Weights of a small transformer language model: 12 layers, vocabulary 8192.
Each number is 200 + 20 x the weight over its row's rms, rounded and kept within 0 to 999. Layers, rows and columns count from 0. The size before them is the row's rms in percent of the matrix's.

# up: layer 3 MLP up, 192x64, rms 0.442, rows 156-166, columns 0-63
# down: layer 3 MLP down (transposed), 192x64, rms 0.322, rows 156-165, columns 0-63
up156,123,245,227,168,175,196,232,246,196,223,189,206,176,190,207,220,161,193,216,188,178,169,166,230,181,186,205,218,218,197,182,254,196,214,189,192,197,214,199,199,205,207,216,200,209,205,161,169,180,207,228,196,222,202,198,201,200,182,204,195,205,208,214,193,181
down156,124,204,197,167,177,202,204,226,230,213,202,200,230,230,220,193,192,180,181,238,196,189,240,189,190,189,174,224,200,212,230,205,193,180,185,173,223,174,215,200,197,203,198,195,195,151,203,158,185,205,211,210,168,200,181,223,180,193,182,217,223,201,245,205,215
up157,123,221,207,196,227,220,191,214,175,188,210,202,216,211,213,211,182,188,210,215,173,147,200,201,227,181,194,176,214,201,222,203,220,193,199,227,211,192,194,206,159,211,203,174,210,188,178,201,199,161,219,184,243,185,194,196,157,206,240,212,219,173,164,219,189
down157,110,223,166,208,177,163,211,177,211,193,190,204,206,194,227,212,204,196,197,222,199,240,228,190,198,160,198,203,191,214,210,227,171,215,198,191,201,222,203,199,211,205,150,221,185,150,186,230,217,225,227,205,196,206,209,195,192,173,183,195,185,211,232,235,181
up158,083,210,227,207,210,179,179,191,231,193,192,188,216,235,192,218,211,171,224,199,159,215,225,202,197,188,206,213,196,163,214,226,190,195,197,207,221,215,214,206,192,220,207,178,183,175,206,225,194,222,214,245,241,179,171,208,172,191,216,184,233,170,165,205,201
down158,072,213,209,201,237,179,231,214,192,190,193,174,209,186,178,211,203,204,236,204,178,212,205,216,175,195,226,160,151,197,186,189,215,179,180,200,209,194,221,212,205,223,181,195,184,203,191,227,232,234,229,227,223,188,190,170,227,223,203,209,202,161,197,222,207
up159,109,183,191,189,203,196,196,199,192,171,205,185,180,164,199,202,188,190,182,198,198,235,192,172,153,224,183,213,205,218,181,177,195,212,205,191,164,214,233,175,217,221,204,197,195,228,233,213,201,236,215,187,197,156,219,221,169,204,179,214,245,180,188,212,187
down159,105,187,197,181,185,233,211,197,189,205,179,193,218,157,200,164,186,186,237,177,206,196,205,194,180,212,187,202,188,199,207,181,222,189,189,192,175,214,233,201,215,180,208,214,199,186,193,165,236,223,241,161,211,177,217,199,185,221,188,158,222,165,208,214,214
up160,098,222,192,191,226,199,204,181,237,193,168,203,175,210,188,221,174,218,165,175,188,183,165,205,214,211,220,238,202,196,207,200,172,183,205,174,197,216,192,186,212,169,204,187,211,179,236,192,241,205,188,172,208,176,190,191,198,204,225,204,217,202,206,188,257
down160,101,210,223,204,193,196,220,203,252,222,202,188,185,190,202,203,196,198,184,216,206,171,160,202,213,212,204,199,168,171,219,222,202,147,208,178,233,189,202,151,204,213,230,198,185,209,205,194,209,202,191,191,214,168,244,162,208,221,213,199,209,202,195,194,226
up161,112,191,202,203,195,203,197,271,189,198,204,224,194,195,187,206,210,202,211,152,196,179,207,172,227,231,198,193,187,206,206,198,199,208,216,200,194,175,212,177,201,161,229,222,168,186,217,184,188,195,215,201,199,222,256,188,212,192,189,216,222,207,157,212,193
down161,106,156,203,218,210,222,218,232,196,189,216,203,196,188,182,168,216,216,191,198,229,185,184,203,218,252,197,211,188,169,187,181,200,160,192,203,198,172,196,205,166,217,237,222,214,211,206,215,185,215,188,206,239,205,235,189,232,211,193,213,201,178,169,192,190
up162,112,215,162,192,226,168,202,212,183,209,198,197,224,174,178,195,197,195,219,186,208,191,178,168,179,204,226,193,239,212,199,226,194,207,225,181,192,200,185,191,184,186,197,211,234,197,233,203,229,180,157,185,181,187,168,204,218,238,231,212,208,191,240,211,196
down162,106,201,205,205,201,184,211,196,191,218,207,157,183,179,177,182,219,200,181,211,180,233,210,183,193,206,202,174,205,232,187,206,194,207,176,239,220,185,224,204,226,192,199,220,240,197,193,230,210,198,170,169,141,221,178,199,224,208,231,212,192,170,219,202,200
up163,099,247,197,172,225,239,193,198,183,208,221,190,204,226,218,218,203,215,217,207,183,193,207,201,182,198,238,225,252,190,223,190,149,189,202,167,198,168,200,196,168,196,182,174,195,183,209,192,210,180,174,229,213,193,192,216,218,178,201,181,207,215,205,208,191
down163,088,209,200,217,186,220,214,180,194,170,170,223,166,181,212,201,206,163,196,193,204,190,235,228,213,197,178,225,146,190,191,199,168,226,220,186,207,202,200,167,185,197,207,156,195,167,201,213,209,194,192,196,178,179,191,211,204,181,196,190,168,224,207,177,232
up164,114,213,216,215,221,207,197,147,201,153,179,221,150,206,191,199,211,211,198,192,206,213,202,218,174,201,195,225,183,205,212,180,201,213,157,232,164,218,184,209,203,214,229,180,207,206,170,183,174,216,239,198,206,197,237,215,191,201,210,183,212,209,203,183,199
down164,111,157,191,181,178,189,177,223,202,225,202,179,255,204,213,201,193,210,212,212,217,196,177,176,192,189,201,182,227,190,170,212,185,185,242,223,227,190,199,212,172,175,187,207,203,202,199,207,170,228,164,159,207,216,184,188,196,231,177,218,200,176,194,201,205
up165,133,197,243,202,210,197,170,226,182,200,208,203,194,204,202,243,186,179,217,159,179,203,189,196,194,197,224,181,219,177,200,210,192,166,174,197,198,163,200,221,166,206,190,186,217,250,177,198,174,229,216,184,209,207,228,184,214,209,199,220,194,221,193,164,182
down165,131,208,239,182,201,184,164,211,183,190,175,221,240,230,206,188,186,170,203,203,185,173,205,184,184,220,213,232,216,200,192,170,198,219,174,203,176,163,208,175,192,187,168,216,196,223,178,185,175,221,200,173,181,186,193,199,178,179,225,204,231,197,173,197,216
up166,115,224,192,177,235,210,158,222,180,199,210,183,216,246,175,213,176,203,216,178,195,198,225,215,210,201,215,210,225,203,169,220,201,209,213,176,212,182,178,223,153,180,206,220,181,189,175,209,195,206,209,190,214,240,212,224,210,215,237,186,231,190,200,197,194